Part of a small language model's weights: 87M tokens.
Each number is 128 + 24 x the weight over the matrix's rms, rounded and kept within 0 to 255. Layers, rows and columns count from 0. Numbers have three digits each.

# layer 7 attention query, 128x64, rms 0.526, rows 15-63,78-127, columns 0-63
152097146095160129099112143086147133179097151092084159170106163116126150119140094096116073130153104098114114138099165154097126069126097121122152089155103151089084158104151128157175145149135124
110128122124139109099116136154159120116077113119135146147136084120155139145130138121104095167137102142108130122142125108138131132137145133137118148123134101114120153119119174136121134154137136
123141125159168154150152134139098143109156106117092082065084145153124114097110129102088101138146118114138090153096137095149094134139167127143176132128095102158123124117114129107148100135137186
144124118175133150120126114134135075148126126089121126069102165168168085121127130148061102146150123067119151178121135104091177124147142118160126131156103127139138138098130128131128142119155177
153144153147145118116115134120113105131099153125113156098135149101136108131144113167128164142100142179117117178135116159135151140139127105149130047140117129155098110160090109128146109130120103
136146098143122132169141125117094133107134109159097135122123104110125154162169106145144199122124128166143106138149107146169123108118177122115103130138123089149142114135086117140097150119080128
113111113122122109131121150144151155134095130138118124144123111121141116145159118115147121158147123140113108120132114119095127145109125163138123127130134141095126125116141125145130119124136158
129126106119081103118125135118140137152082122163120107146140107126155134140134119111144124133139130133111107104157134115107113138129130141141123133113131113110102142121112116148120127160112108
133141121147117119144147099115131116130128151151100155132122129121144134155106119090142142114123124134131111138133105116153110126138149128122098123133099133124109114123114131121098140123136159
147130120126118155123105138124133135131148114111148147111131119120137137133114132134138150119117125143122123127156120132149124121120132147134114143137098133144146132133130125119120098146114110
122128124134151173121091116120147125127111153127156138118130128128139132104121131118093134126147143132127128128123142124119133139131127127116123115135141109101114124123135141104112094135150137
140137120133104133130133135124133159113137117148130089137123103100126150142126122104130141120129131113136143116127147123148124119134130138098121133098119117124138109115128110151130144141124115
117120119134125125128127114111151125151130111119137135112147157120131111095142135136126116146116122136131121143123122118116140135129116114147132123119131118126116134131124129118146128144115131
148132124094135124116142123132145134126137130110099099145129127126134153115126117120140141140151152139124139136116129133138126125122120138130118121116127137115129125130131124137147133121123138
144114108125124096105100129125162112121090139095133165166138133141169102102176109170126093175139160144157167114115098146042158136142144111115171145125155140110123120123131163157147088145155141
136117126101118120130142133148121151113144127142106114129129135119128136127122116124116157142117121127126118138120123135126137125121139149111117125106119107119150128124126139141127133127113139
140141157131113123087111133119137116141142161152171157146150109135140126118140128109149098147134119123136119111144125115126111114109127125117121140126124131131117104141143129118146078138111131
097106110188142122129117139139115133083105126160101150173094134146134143157142142102155128147082109157185154079119079143135127108153138171122109075191118138113147092122122196115107135124116142
126144106103123141170171087175102215057128099099066057187118118135117168163183130109146182137164102148087175148117127135181120093104137097143191160083092147139156145110209091115092102086109156
165147132054188188134125130177150153168087168110125184158082190141052179100084162101118235117175168094145093084132171092157075159091135110109133163071048107147162153044162094058125220117108134
109103126146156138095050134106126113175155139096209190052151156181150096085100112118104072074135090107141094103110141110121146199104184128101189115131143101106095159143120206098195053169172104
169102109139100130097086136125082121159165127088151128106141154114160115134154147153129137100085125100123130145138089155157140102126163132115142131125086157135097150180139096096095095160126072
118054111214105163157142095074129145241170090184090117157101189138118145121154023155168028133197138156193139068116166199062119078128102173068116058140130119025049142186073182203142129160035146
058182087230205088065128125102198162133124132072122124105120175146134081186149161109126088168121120150124134094065179082151187110105148084140134099199133144189152092024158178071100118124139193
043107156148133087119141114124172162159127112076103109126105173116137180136127121092147044085110104134126122105123154153140138074048081157114136084168108108176107134119183187109122142150086159
117172162031089084102100175133157139103155165171119121144141178044102110133127128122106120148087099130145105122142158158128095118153082162114138186117072132175098108081131132115141139116122148
174135097143068130133152111129128165131140140130118165156123164109119166159147106193191097120158154176172112120140118136169083123095164119132123153112093133146106125091100113115103105115000118
199176092172159159110111093089128111110094165076101119105123091154209075080118178123111065175154160157121136159038179079093182140132145073175160132123181183105098112141160119095182023106196099
119177129081193163135073139119120139124201131080145122126125126159151126098119174081122185112106108082080135144080143178159139098131105141122140092147125162135160154147154123098162086122163061
143120124170199124107121135133144077155105107099133106055093098139151136142076161129100126144142126057124170163104152090146164156145142043137097093139158099157149157132157142111139163086157167
052089096127143078147088135104165124217185117126136090098131147145130146158116110138107151111058111121130154088185074113162153165117137099109141085124167093143093131138145154141067208114082153
163094133144111146166145099138165190104144107095120090182118176124147129144138096204155115163174163175124212104097119143122147103094123097147083125084126169067164076135094157138158082123087146
126122148075174105112085081162144117073126070067174060107091114143135154104150135153095136118130064127104155143094141088194137124129152104138165110154135138128167129112182183103099103135171174
104134123116084112118132090162136081116106104161160146116161114155124151105093154117074111108099116106090128151167134125102134150151142162128118161126152115129129185129140160143068144148160141
102103153155138143104119134106117132171139124107138162111169155099097109117121122118131130116138114147127122149135126157151125125169131112123128064146110135152124136135114128093123152127104111
130116132144159173142133106112080145140163132105137145080155164136104103131126107182107147113098123116121158138120095141137132123140139105117159099132144145134150101100128128115150118129125100
097092133134136128124128132152131151128085106118131100099157090140129076124120106125083127157141111123102153147104115109081175160129130137129156163150141120129161115082150150137118110134177141
117171098134134127148097125178135136150149133159142105128088098071128150135132134115150139180108105129103130144183119108155144140124116096126117117129122126156142126154166103127095122064133146
124134124110101111135141123154151103125148112147111081148115094145129139169120131081129131132122115116133138125128120120147110117138121144113129170118129094126132167112149114149102134125158137
116136125154097126131140138130141116147131121138128110103112137153122129130129124128113129117146153113141136149137118150123105132144121116120143141136144147135123137126127113121102120125135148
117142136169146121111132113120110105142151150124173145094137139129099122125122151163106144114091108129129136120148115142149118140131119111094155102137120155135130133139145131107143144121151131
126125125108102116140135144131152142127123113152093119171112142118120138135133105130139115133153126123130113133109132126115116118127121143127115148092128105109117113140136117141143136121124143
120137138112097124126132119135135123123136121141152113134138113136095134147137142138131120113124097138135127145144120147117143138132116103132126133105156120126123122128141118151120121119123123
130115135130111126147109126120126147120144120103128094134128153130109144150130120151147151116128136118155155123141132115132126122129134158114135121130112134129154134134134148162127131112115160
103082134161158157135108122101128159157114123097143153136125108124136099099126115146127127128151157123153106118105135113109160152118154117121160152122143107129126110132086162108153114160152132
128138115139111152112137148144136152126130106162113103147136121126120122129142133153121132122120133120119115128131142123124107109125135133145130134124118112120107115143131130118114125152111110
141150127126107131129142128124135137121160136128126121096147162147131103122118124132117138127130125113134137139109136132124110132142124129118138152143113142137142118119140099134143136125099118
106142112123124132158117120134118116142137110144123137120129116116109151146121127117140143131115136124116110131144128130154114139119136140116120111096140121121139132136105118123117142126145135
127128142134146141121122133145114120141121124128149129125135136143126135136119130135122115127120131126119129149121132129125149126132120129127129134133128138127129134133149149132138122136151114
140150122117096134133105130126122118121138119144120120127135138111122148142126120135120131122136141135140142126146138126159120114135129125122110103112123130132133125129155131145129125127143114
129105144145156113120128135134133137123108131109126149127129138111139122118116159134126121133126115138112128123114124123118119132123125141138124127108128127117138125135124150137137125148129132
130102130133163127117133120132135127115114128129126131130121114124145121117110140117145125147124103122114121128115125120117138134121131133129130146127118121119135127128114137118135132129124149
118116137160129120102144144130160143139119122105127126136136132141135104124106124120124118137143108150133110127140130133128131120122131141131128141125161148131122134122118129149121121149126159
123102115152120139117147124117124115108116141123123158126135138126112099109120133146135135114122095146130125134115120139130122115135138124110112123144146161116110145155141140113122115124126145
135130141155149136110138103123115152141106175105142099137163113130181113084114132127135111144113108136115142134137086133129147155134156111121146144160145122124086125123126149105126103133131129
141175115102100167173104124133093092135142121171125122096151141100117155132156113134111131099128190127144148135130149135125123140126134125127113120138130116120143133149131100132153147116133092
129111123145146138120135132114152145129121150116118130125140121134128098110139127117144121139129113119105127121126125121105135151124121153122129149136131135138116123134128132108131138128127146
131144117130102149134132116098133144143119141103120100141154112123146106130141102105116116109145148142142123141150119150124103132119135153113105150130128144148118128136120114123134106122126126
136123096170091137117182092108120131107100179156132108139159106138138103134109088123186147147142076131160158113113112151123147131120158119090096138139118171132070138162160171115134124105109181
147134155119133181122145148104153142139111105055131110155168144115099112169112164147090102121129150140117098143100130124118137093127105153147133117140092172199164117158101102107166090139145115
108215099101132138205087083124132172129085165154163104114148155092146127094086133169086163146143149168178112169147122162112176112091134156128131116109130155035119115148138124081131083147105100
147160138153110141117145115085129178122065144134093081153096086107112176133179065109099125133086157088122222131178093122144133147131091149123107126123117136136146060114102124160136155138139128
122141139162129153142094094116118087132103058175135154121086132138130075092145174164115103132077117130174138128149141112145174122132089149150130156119137130113170130142114153147136128096094200
143158136115137162112112158151174087095149097125124095137141107125165162112097174137137175083140120163140155118105153126122067131133086139099135112085124200088119066140145142168119189120144141
146093030158133141129106111141103015098108151062087127127105151132152125181118089122161124200053140126117166134133106148134130101106164139092176092230104168170151115103133163152123104102193151
099088158126178151150182111185151137135140149150116122135093115129126169126131102130096147122114125154130111115109105187130117078137163202073165123150125153112151116100095111096103148153078135
198141179185185094087099144101035159156176170133129160099143111104129046095061115107157077189129132129143119125137120137139110051111124146118117119122094084133147081138159155094135113152099147
130131126123133131132133127126129131130129129129128123125129122125133129131131121126128125128123131124130128124124125124128128126134132137126132132124129129129131125128131126136126136129131134
129145110148124113110123153124096152129133150136130134129134128144164113129139121119106137147101154113117096127126143138130139144110142145125147123155175130118141147120088082124136144128121117
145143097146125113138128134097118117116144096098105130126140135120123130169145152118139095137133124101122150110105153110128136152129111111155113128118115118177137121133122112136147135121151136
138134125129129119124133127130143138130127130130133118130125129129139135135132134121123138124132126132137127123136127132130135137128140135125136122126137126129133128125119130135130138124137128
131132119122124125125119133127124128125122132128127130123136132124139128127122127124120131128131120124126135131126127122128122121130123120123122128124124121125128117128133129130128127127129129
143140110158082058131062118148145110123103104084118097130116126123123144142120146061145109142150090163137157128161130105156133142140142099127153090101138127169102142135137081133141100112187116
179139141152106105049104166146127156139148123143161092119153122129162130105092104117124148123182126141102110131169158120140097128147152116105127113142166129140116142106131120140140150154152118
129121125131127126132128137134118127121133133115123129119135133139125118132137130131146120137113137121128136126131139122120118131115119127123125134135124131122123125136141121119129124131130132
114124148154132143106144120139152134133145125167140145138136135123126154115129130143126135125147106124128115129142143144121136129124123139138125137110131128126124126146116130115125133132134141
131125128127131136127125139131136131125141137137129125136131127138136135130117132118128134132138125128120131124125133132134122140126125137116120134132133141124135128129128124142127138133135127
127107147111160118119185140186122142093104122103156159149103106123154132125121127118122143132103106122106137133090102173098107139138162118118156112152191123112110133101105131153106155147117138
118128142141121120099135135134111139122175129125123130128126116135135133123138120103143127130154105114132115125131149143126124138133139121121104109112161116139104142150139117119137146139141145
119157154151110103113112124146099127138134099100136126128114107122142119126113140102106119134114134150163125140137138148136171132132133118134149114116175106141139136128088091122144117139119131
110111088138129123124130134107149136128123126146115138140098145145112130128143129126139140122124133119133125136147125124146119141117116120127119147118132127106130138122146141162121122123127136
118124083111141130136131144127118130132106138098126117124108122162132104131132107114118132124101148144119143131123095118138114137115126134121154138173135135104146140093128125157115119111113143
152166138106111129143067114142117100128153081127126104114125107103138160170072138107120119130126154120158156128144166104162156096138143108131115109112104094150170113132136126143142129134165110
122140127129099140128124125115142118117144138133118117120123128130106127137133116134119134122139140106139115128132152135127144129129116126124110131125113138149128119134134126118128132122134127
157140136126111129138130103129114109138131118124134106134149111123157140138099112111143133134119104132136154138130116125151138103145166105112129142135130108136127138137150131117128115128120131
149107148123127126137133125143104104127129116125132130125135114108136141153106150132141121132094118127132152119107110119150129087146156103128145118162124124134137152129126146130138110116139125
131113122118168146143127135119128132128138133119127133118132128132152123099134149132134112143120139103106123123119133114105140149122115140143137167133118116107137144120110124095133146138124121
136109109141150148115123136119128121158150107142143159120142110123138123115129154146133116130136118130119098105140140130099123131132134140118148125150119132144137129104096128114149128131128140
167145152102107130145125103147086088140155091151147129135144100115153169154101144126128122118096116121155169128118125121156132082169181080110147130148120100140146146138139136132136127108123108
064150116178080112115119140125130119158130093073135098107076123152113093127113099129071167120176152156193085146153138158152134101143120125115090115130172148136110108107130104154092090120155165
116105112147129093132116098104181147121110171158144162106085124125099115112146167170124116124128117112125109097139135122074116161128141151123145090113080176149128096121130167110106142126145096
138128134105091132152149101093173124129161126162117136130144151117078145166134137139147124102170107097138110122132142108102120116129127127140118135077087127166131118154132129124116131116106114
092135166114112081164136078141146184115121132100126125147096124129132124171099152142161143126109106168133169172167114109133120167118155106126125104076118110133092117157168150170132097168120126
123077127098096099182104149122140135099138104114097157160074173150102116170150122119149106100123142152133126148145139139171073065071119166158090118085111158111173179156167120158091088145109144
060060176177099151104184128095088154201145101069153114097144098145147110145128113159119077120091129114186122145135137116110127145173112121079120154107137138139092117163099082131131133120150150
101110079097117195070123156125104150100184110162143129174127084108178117136173145192123144153087141076135092175115155206119123130125129116161081121119125116097118110144140173131097146149104096
089153114096161127179140124110124156138215154088098120076154147178112099122165131125151151140085181107133156140087133080119087121102100115125165204186089135042153076121163057129141143118072129
126105170112148106181080108136120116103132144159092124170130133115138131140153153121173076219091115110136108148130178145122098151138115148081156083095180149129074142179063062110140131099176098
111089157103144159163120136131126088174107122192154100107136137134110162111114113166127096120171150108129128158122110099101112097145102138105126149164073113101122107153182176107139090119181142
# layer 7 attention key, 64x64, rms 0.523, rows 14-63, columns 0-63
121132125137121127129126125125113120137128134125112124119124129120120126136139122121121130124123138129131141127132126126125122123129133129125128110133135127124124117126142129144115129138143124
127122133126125125118137124131126146127112134138148138137154125142121131121141139145153131131130124134127089130121119137117132133127129134129143135123135133114129144123100138130141124124140147
141133125113136128129125133139132147121137104126146125130136119144140133135118128121132119131128115125132116123121136122142134132122145122131131145122117112135133124131124119116138125124124130
134124130128149106113125122122132150101116134114131137150124119143133126126143139109140139104140131128132122151123110136129129135129109162134116128118146139111135127129101137135144112140135150
126139133119123131126119124120117126129113125142129127132122153129136135135139097140143118149133131143120094109153123105121147144149142105114150111118128119137115132114125141112107143144140103
132134124118114107129131144130133130129116138112144129124113101114137134137154126118127136134113135131142122143141117128122142121147114144120150130119127123128130114125141128139145118139157134
097135150161128129123133122117118129129113155122116126116147132124124150126135123137125142128134148137128140137143124135131119115117122126126131126131129143114117146112136152150117130102146133
202101120116155134100130099091195144078118102121117110183134118134137143164158094115161127123147127166163141159130104152103110169093100179135075131130142143072182128089149120101150139103068156
181163146107099156111143115164134131128146103134198124126180114142143145140145114139156098151113125146107102100105148116125111158092163112162170169088105119116123128096129103095150117126132120
092130142158167118136179113178089166081122071134131132084213125191124147154111121126191147097127128098128098107139097141169103120094137112134094154105105137148067153098087174134111125051149167
183151115101113122104141164145101141060083128077163124148137084133172122104159181120109148133165135102138122201120138128130115081120113167101193165124125146144140070128061132113206051206143138
132181160140162211079102098066130098137103149078079134080213155109159149077158106088094144183186120189152142171099210068117069082124190153121131131135110112096143151132105178185090066081079139
162147149130132099111180135063132166139079065178144116129112069079113191192172118093085151165031185122174119178097115115191069186068130140086170136092105083101124079105170135144112125170146197
040124149080059149143101185087131120127109143136175120081179135075150131128169208217114140141101108127166106100113199121160169144127098126088131122209104100182154207198141109118185135107036212
188070114102119138134131154083184137073165093068201090017094123142117173123014168100158153181094104142085204213119118155130100103145103133124064121135094154063151132178097085197197157096180163
128152070168069126153095174165131136093114115140059136112090130149134116190151116153155130186143137119183134139145093141103141095156165141069177117155050079159112110121070164132127108121191132
167063145133165092092118096148171100146255172153161119113144089126101095071169184135109145133128114209144103123086093083154144052057147216119152116147097077097135148065059149205043117153083111
111150209067182047131101166066072111138153086163101184074144063163187099160192123147170085164202096118185106080126137093182146112165129123065029137109171186156135081103174130171154085224097097
114137127139135142124125123127118138116123142130138147149113148134138153124107137124125127120138124145141127119137135132119134118127127113137122130151161151112128139158129131125140134131123125
119154128115133129150130129141138148135125135115131121151119133129128116127123123131142120115130132122107139132122133148146132110160114119127131129108133138151119111125145132125136131141146117
129113118156131127120137111130125127121125123137128135133129145133130138111125117121137129127144118131130120133143114123118135110126126122133120121129141132108122126137118140110116150110133122
115116144131137141117136132122096129137117143134139152139150133115122119122118152160125119130127133120122118130116150118115111111142111131123134130136145161136126157125124132143135127151106146
144124127137138142116139116136126138117138112157134119141112134112118130125148131149136138131122138139141105126122129147121130145106135126117142154128130116137132139121123127116123126133122140
129132133117151138129146124098090129139104125119141115126153111131093119107133129130117135121139127109130115145117162124141120125143122118145141113102151137113129116137122141113122129140146127
110109128110106128137126153119126136122148145104158130128130123120130127120117160134105130152084147124144151135100147117119111133119148131112155107141106128118146141133106121154118123125110161
130145128122134126121133116124122140134114129125139116144112117119120131113125144112100131117131124126132127129118116130128136105133129129134140117138149126127114127146112133141134142140131112
136107107140113119125114129157119123121119143115103102124116131106138111141121126137131124114122129116127137129137113118127121123139123147127130154133115136150120114102119114121154120127123131
115147129138132133121119120124118133124108152132114138127136129123123126135162110131124135116122137131123129133143124120123127113145132127132148116115137128142126134133134148125122120122142122
105148152109108151125145130113126121108099142116143136123168153112154163151154128139133126120136116137141098143162136125122132138127127109126125134130131126128134139118140144106143127127113151
129117108123099129147133119155136111127129103139134109103126124138126116130136145121131122175124135113139132142144117119155122125127133139101144135150110122163128088107102143125116123143133139
120109129129131116119135128137131101139137122133132144099137135131145134122107136128126134136138126115142115135146126123154138150136113131109122156146124133143129125110125122141138126135118143
121119130114111118146122120121139138099129126123123130142126118145129130135119120134132129124125124118117137111125130147125128132134124141132114127123145145130133144128138122110140137120104121
122135127123124131133116133126122121107125130116121143131121120154130148133126105118131132128129126125137129131144144134126132124146144125125135131124140134136139115125140119131139119138138133
115129137134126128127140145138133103153140151130138138125126144095142121100105148146111128135128128126105128123127139127119132126134115114125135145131113137134115142132124118132144122146110123
141120136129129130114138111115134147128118139157143123144155135123121128133153150163163121136139118152125101121116101132115121143114110133133120124123133132103135158120102146107128133119120140
092125129141140113132145144148105148132127111126145132094154121148119136127110135119141146127115129116134103122127121130155143108127139113127146137117102114149101130142109136153124133104163134
137147123129106112120131125144090116152116152142161137104135126123118120105141150138118126126130131115096103146111122124105129134147137134135155133111145141133115121143102121140139115153153125
150146127102139131126145134153119130129115098128162124133152112148146135122110118098117123122127140115127109140141155122156135135113144114136167157108110120151113097124119129120141121128107118
111143127152105167119121097110117110159104114111110102106138141090115125097123086134082125153144159105122159156124194116127098138119140118113151128142138137151144115119159122111115143114129104
116134132123121127132136119136132143138137090146145127119141128137126130147112111123147112140105128120130112098131128113163112147120145098117155144102111114141103123101125138105109137130139119
101087107140163109117144109123136132071105116089101107152135104145137139138102113044116177102176166085214169164196127157133144088109073138095131142136127163117142106098129192147128136115084109
121105097120080103108100084102165147139090152167161120058193138117129144168188088144194159164124086175152063158154064113096143149173133146095140129102141134118154135146114140148145174102153140
167153132113061168127176050128131106130141143083174088106134123071120102118191163119166143114186087117125102169140150139086155107185087157162152149089165139126167141112113146054186139168132088
089122174098135102131113144117142083115074248056100138111150121144227171132110104086135165137116132214101138179215145078126166096145125061188184131048099129108111139115161110101071134059164094
068114145138054130141137139171182097071148202102112141186126121070146156117155113152144124110094129130118144069181124121135129067101066148147109155150069120137121149100160174071167108141052157
066047133111127071112144106122106149158085140155178119124222095148072122096114115131150178101127184070159091192138147134204124155142089155143177137106177207175150097129122128088132199155102146
115122114116179108090124180165135156093172158144127151183138121118053158115107161196149162239125219085155085181103189078040167133141131058064052060086044157063184221080116146097120146158118099
142100110176099100115132137200088087170159195097063103097231154087142053173068141126137128128116167084117186138083112090077050231136144184170117211116116229172156128040175047158126064096085161
090075148123032159212062125096099123118147113071153202196171111233121097136138089133181106161142152117181153129061153169124098080124171144183195073106170130066172066128091077043040160131177188
168127114121093176182183108212178093196141131156168170145157125110107112109159050111149082215114091124040115162139169025120111023192094156121079146079126120170125067121151212155105129126110171
# layer 7 attention value, 64x64, rms 1.15, rows 0-21, columns 0-63
137112118102158114131104117085195142138158118132108165114166149121060162154147148077105075123144161128140119126118123099100145114108092119149142102130128135198075154135121098131145139135163156
145129149163138107153106102136146124134127119119151143156150130077088094118128134109121135159131150151148122123161126140115137125119141069129105139087142110156135146117099123138121119112123155
118163116121113122131132138130132106106088151134150130132168092132095144145084149114156127129113163192102116098120156137140142145154143145122112111162147102157146124075129122115130128124119122
134169128097127135136135110122166138089144130129129135099120128179112059112117092148091156161149117102108136128127124106150124178086089119181172118111102135119122114147109156176132138151090136
114127150148134124115154132120134096089129120140179115138131151119126074129152116128147142141136164080135128104155151127132134120083126173160123076110119101126109145150129099171164104101145114
096152091128147123155101128108137129139150089162128107130138104106127115140135158100141122137121120190126149150101135142119115128136100108134149105100158143159099153107121140116115119147116134
110178135112148141155121133153162097124123128148140101140158121110075137080131156092169101113127118122178104147149071137137094143106140125114119094165107126128152153147154109133121094168149114
146124164084124127132139134121091160118116150151150131129132151117116118113117107135123108121131112112158185121162097097136132132131147139127115156151090138121159154133100118107116128124150113
103121142125125122094120097087124110139111151190099138148129131149130136147114143129126103125093088105110147135156154131119166085115148165122106179123076174132138109112089085132124133131167121
128096166124172137168123099173137154096102146160121105064118140095112111161091098126104086128123175153133124122098161170111138110118155154127115147095121140138119127193131131108125078154119110
152119125114118110062093130097155140149126148111128144108137132121142155179095121124136085123128120065142165130128126106150127127113140165169116080118141143182154156141089175107111100124131124
131131154083130119074142160098133116115155096137135106108117154120126057120126133101132152115090091124162143132132127135120079132113149112156123146110123133176138135144101161109107137165168160
127126135199131100151116126127109124150115123162104111128121134116122119169082113100125110179079099156136137143097152133116176110097137159154112115106147152139122138146112150111158091134120108
104099160127160106150140170138108103103146114191125094142135132091154162107144154109174125114124118112139164127132105124111101146142138147120160111103161111119139114157121149103125090092140115
113129102182144118128135155120138083071115116170085141136165108113149160105135153114109144119135084116072110081096145146112130158120105133083187123118111180116152098114147129134107159122142117
088119128155132125131115164111131099122161175121158122176114119137104153123111110132112147103157142110145099139132139111117094151122128122114118136141162059128123092106112134126153120066168121
115147169135101090107191136141121143127090118136122151123106104128102115102101112129160145113163149158118195141093156147062104128146156146100148092169128051154133157120133124096169162099124153
136114133149082115126106109169128120195117125132117151143067119178144184120118130120138133129182127149178104147095137111156089150148095105158107123168106105127132149140099140106152114126103113
140159128108173112154069119106096111133159143118153073151111149114132143159126159118157160130106120116098104089174132127119114156124107132116124117154168143128151103118098182143109116114107152
130133136103118149161122182136126142097121103147180117120144169145138145136149108127108137087136115127159151123115122105118144143157115162129145079109122106131099153076171102130127140149132124
134165124091149125119106149123167119131099133131114135097128133127089157122093145119198111126135128102095120139174113161109129121114133130147184103166161094126153091098141138136119144158081164
084138059115094116094150174130152124115149127173158116116131120103164125149119120115160122145102099151111134134110149172183121133176113118175131104155162109101164114095127162122100085159108131
# layer 7 attention output (transposed), 128x64, rms 0.873, rows 0-21,64-84, columns 0-63
163126109121101119139119128128129116112141126113130125112137125138133130115128117140146144137157144133135118132129123121111109140118127119110133130140120142111127124109114101130139108130140114
151103116116121127137122128130130112130140132110115129126132133126122104118113136120142131152130126139143142125129122108122128122114130130144123133123131129129123116140146105132120133127134130
153133114124128136112096127118133145121106129142146130114126119113123126144120126137123126146135133136148115135143116131115127146114134124099138121137139108118134143122100125142133105153132130
141142119131120125123131109125117117128089121135152125126141131113122130111128120138133129136136137136124129133136140119121126141132115114107133107144116124126140143141119147136129125129105122
128132139160126141142152149149122127108131132133107118142133132141128116143130128138153143139141119093129118140091121112117119136126121139117137131129131150130157114121124134133135121118130127
130107118120140125151128137134126129117141130121118121117122131145150118114123111121124132133122133129134142138109125120124128121138145127149135146113113127124109112119136093104122122128150150
157142127122135107136115136136125146124144108130126131137127133129130122145166108128140130148142116179125092125117086101109143140146127148137121125140154135136145148141131101126131125124137132
163123135129134125122124130110112123139143130128139124122122138122141122125106152128118111123148131132145145129116130106118139133137127132136103132130139147134140133141113106137138135149116124
143113137138147139137128159117122138134139121112123132120127124138136112129124145114124120110138134122127147128114112133120137133128132143149115159120110165132127103117136096139145126135130128
121158118117103122136125116126120128126105124144127130139134133122117120142154116151137120142136128124132118132112109117133126126138121134100108098134118115118114137126124145136137094125097123
135143124123123134127131102115148133125100125128126139146105136123115141157129137128130131112135102115109123141137120114136115116102108114119130109131130112130132139106116168128117129113125114
123131139128115118131128115125138124117120104139114126147135139119138127113130109119116138138133124119132141132138127115111119122138138116130133127133121135143160129128133145127126129120131153
125145112140117136147123119135133143128116124134106128157109135122111132161165116133149126135125145142117122135127097123116139119131139134124116107131126103125111121096119167121114120120136136
103132139132126122131142126134111130125154133139108113141098132133135119137143133120106138111128121118135134123115117109135119110124132128130138126132141108136115131122135125116131131126113141
125138123114125144118114144127129133110131137135149133144135108125130130132163127104118146111113131134139118121131123145123131126122140131111138134121117129117119129123113130123137118135137145
136105144136145126108153139139124095144139126118117123098138129118128117128118119142141127144147137125124125123120133125114122140138117146158114149136150136144126125138145094124139149129118109
120099135125103118116089149101122092139136130137143128117124137117126111146128121116130150121124124137140138134155119097129135140145133140147122110143153111156116150130133131118142140135117141
124117125140119115141115126129155116125104111117137113111110134120125146157101119137138134138130126142116131128159137113124139145124142128111127115149133115117129133110145129150123137126171119
122135126149141126116133122149133143130121120144120134151109117118118141132165119134128141142114124140124122116143125134122118112128113125124117094121137109115128135128117169129127141136114142
128131128130116114115132116127119118128120137135146111119151123108138138127131136132126134118155134109136116128128136133111129136137123116093137117121136136096144143132093116132142120131138124
115133127114121111124121126142126128132110129132138135128107117121118134107151118110129153108112111134122120133150104141130119123142107124115131099135160117132130130134115157142128141121110156
129104139092141119123136112131140116135122119141134116120123122138135142122128121126130113138107118147117140138128127119142091115138130108155135124128136123153146128129142123139097121124145139
085129181132126105131137119182121112111129134105165103122129126098121085192163173135120074161055136159116192192098153162087135037099125145189126103098131129133163127152138118112106106238108125
148119161149130110116133122177119142110096102131133132078116076133175165165118102137115091111090099114111135122071167127152102125123066185140106142182124167167136092116110152076121155146115156
105142152177121063112195145141079103111153102142117137174135155149125119079125167156104087160148149109065127152109139121157143133145110136113107133131082167149078095156096123127129149120141114
216154147091073127117092098091147126115152145135056114094168085132185148151198143147142129148095121073111107175143120105100091111123193145158124111070202118114108084099181147114151114165122079
109140087102122113124116059114117141116175130147172227109164137139148145138107094139145098121094116153162117133147117107124132132163170136127175090075161111128106082127140140066083175160116163
091148125167129113105104207154121089141074122127109154163115088123147129128097187100116074140135111088134108140093142170094127153130073126162109143131123183156131108123165105151096160140085081
115168119116128147161138079172133041164100152117087134118129157145124135147094141083129071094155121116120214090173133126126140134110123098180150134118098132150112099138150164064128115107133148
162143100062129180120178101176133094133091111134115120080120100138106119113138051157161133157112114181108127087147103134137144127097187152160119133168102113119105144129122142117154116127140125
124144096093106067068149107166189121140118115166147119108161158131083155124086074121141124126125150148154083127133105195116157084129150150098096141146117076137116201161092136107145154156104105
122070150199157142117145100144129092096112069195121171148144097091117114101188132124146135101081135137080077088255127109102083136053119112159136138137193134148171121138067144088080147163161154
088155137137092084139124156157121132104140178162138078124150083079111097112138102168101110153072138161121148062121186109126135142114227181124163125109151068116129183123140116133095103152140122
116133100090104145163077123191119099076104195138112138094089115116156151126131101153160114138116148091146104108163147192118162166106140174127044132158163112098073112119157165127111076153141105
104143159140114093099126160140104122098089098211146181160159094147106172106138129134058129120114117103153067078152177171146087131122123096100158129083152148128150143156087153125101147176094136
108145051135154184164108135152139102173087135132158182128154159128045122102101126140169117104151134123122080106113173142133139187139113124151187105118113132112161097135147126140043116082135144
102110104143113128194106142132182151186111164139115129139123197127058130140037130166140128111198149099069073181134139132107113033194090121102170140080141148133140110184158133133157138140126050
152130098113101105170109110104110174139120113091190149133130154172101079111134128126182102116107099099123194140098150127137161151157101133090095111119078136111149092123130151162116148129137183
118144079171182095168219093169109150127198131134099171139072107186172147045150140153127083171143116200087087145104142145137144145095125100111098132113079123039135086098115134185101091134134148
129207156129099135140155148076105127144152177118089079089126087158119148035165138091103171119105151120122226095072087149129106158106082092107103125091115115105198152147130142145114156111124171
113076130090087144116106144063114101145114168150169073152156138135096125132133169166136064108093123072154067119109130144189140175183159164113172129163105176174161101137142137092105110097160114
154178136106129191135138164108085138118112131118134198143113159144083095109115187160153110148114104206123150140152104154087110110150143093164139136142138122139069105119152108148120090129123133
117127151191133110135147074093126115132179163155105108143193190122114132136165204154093072136143123129118110107091172103139148122113177134135138104150072124114117143110181136100107052102107078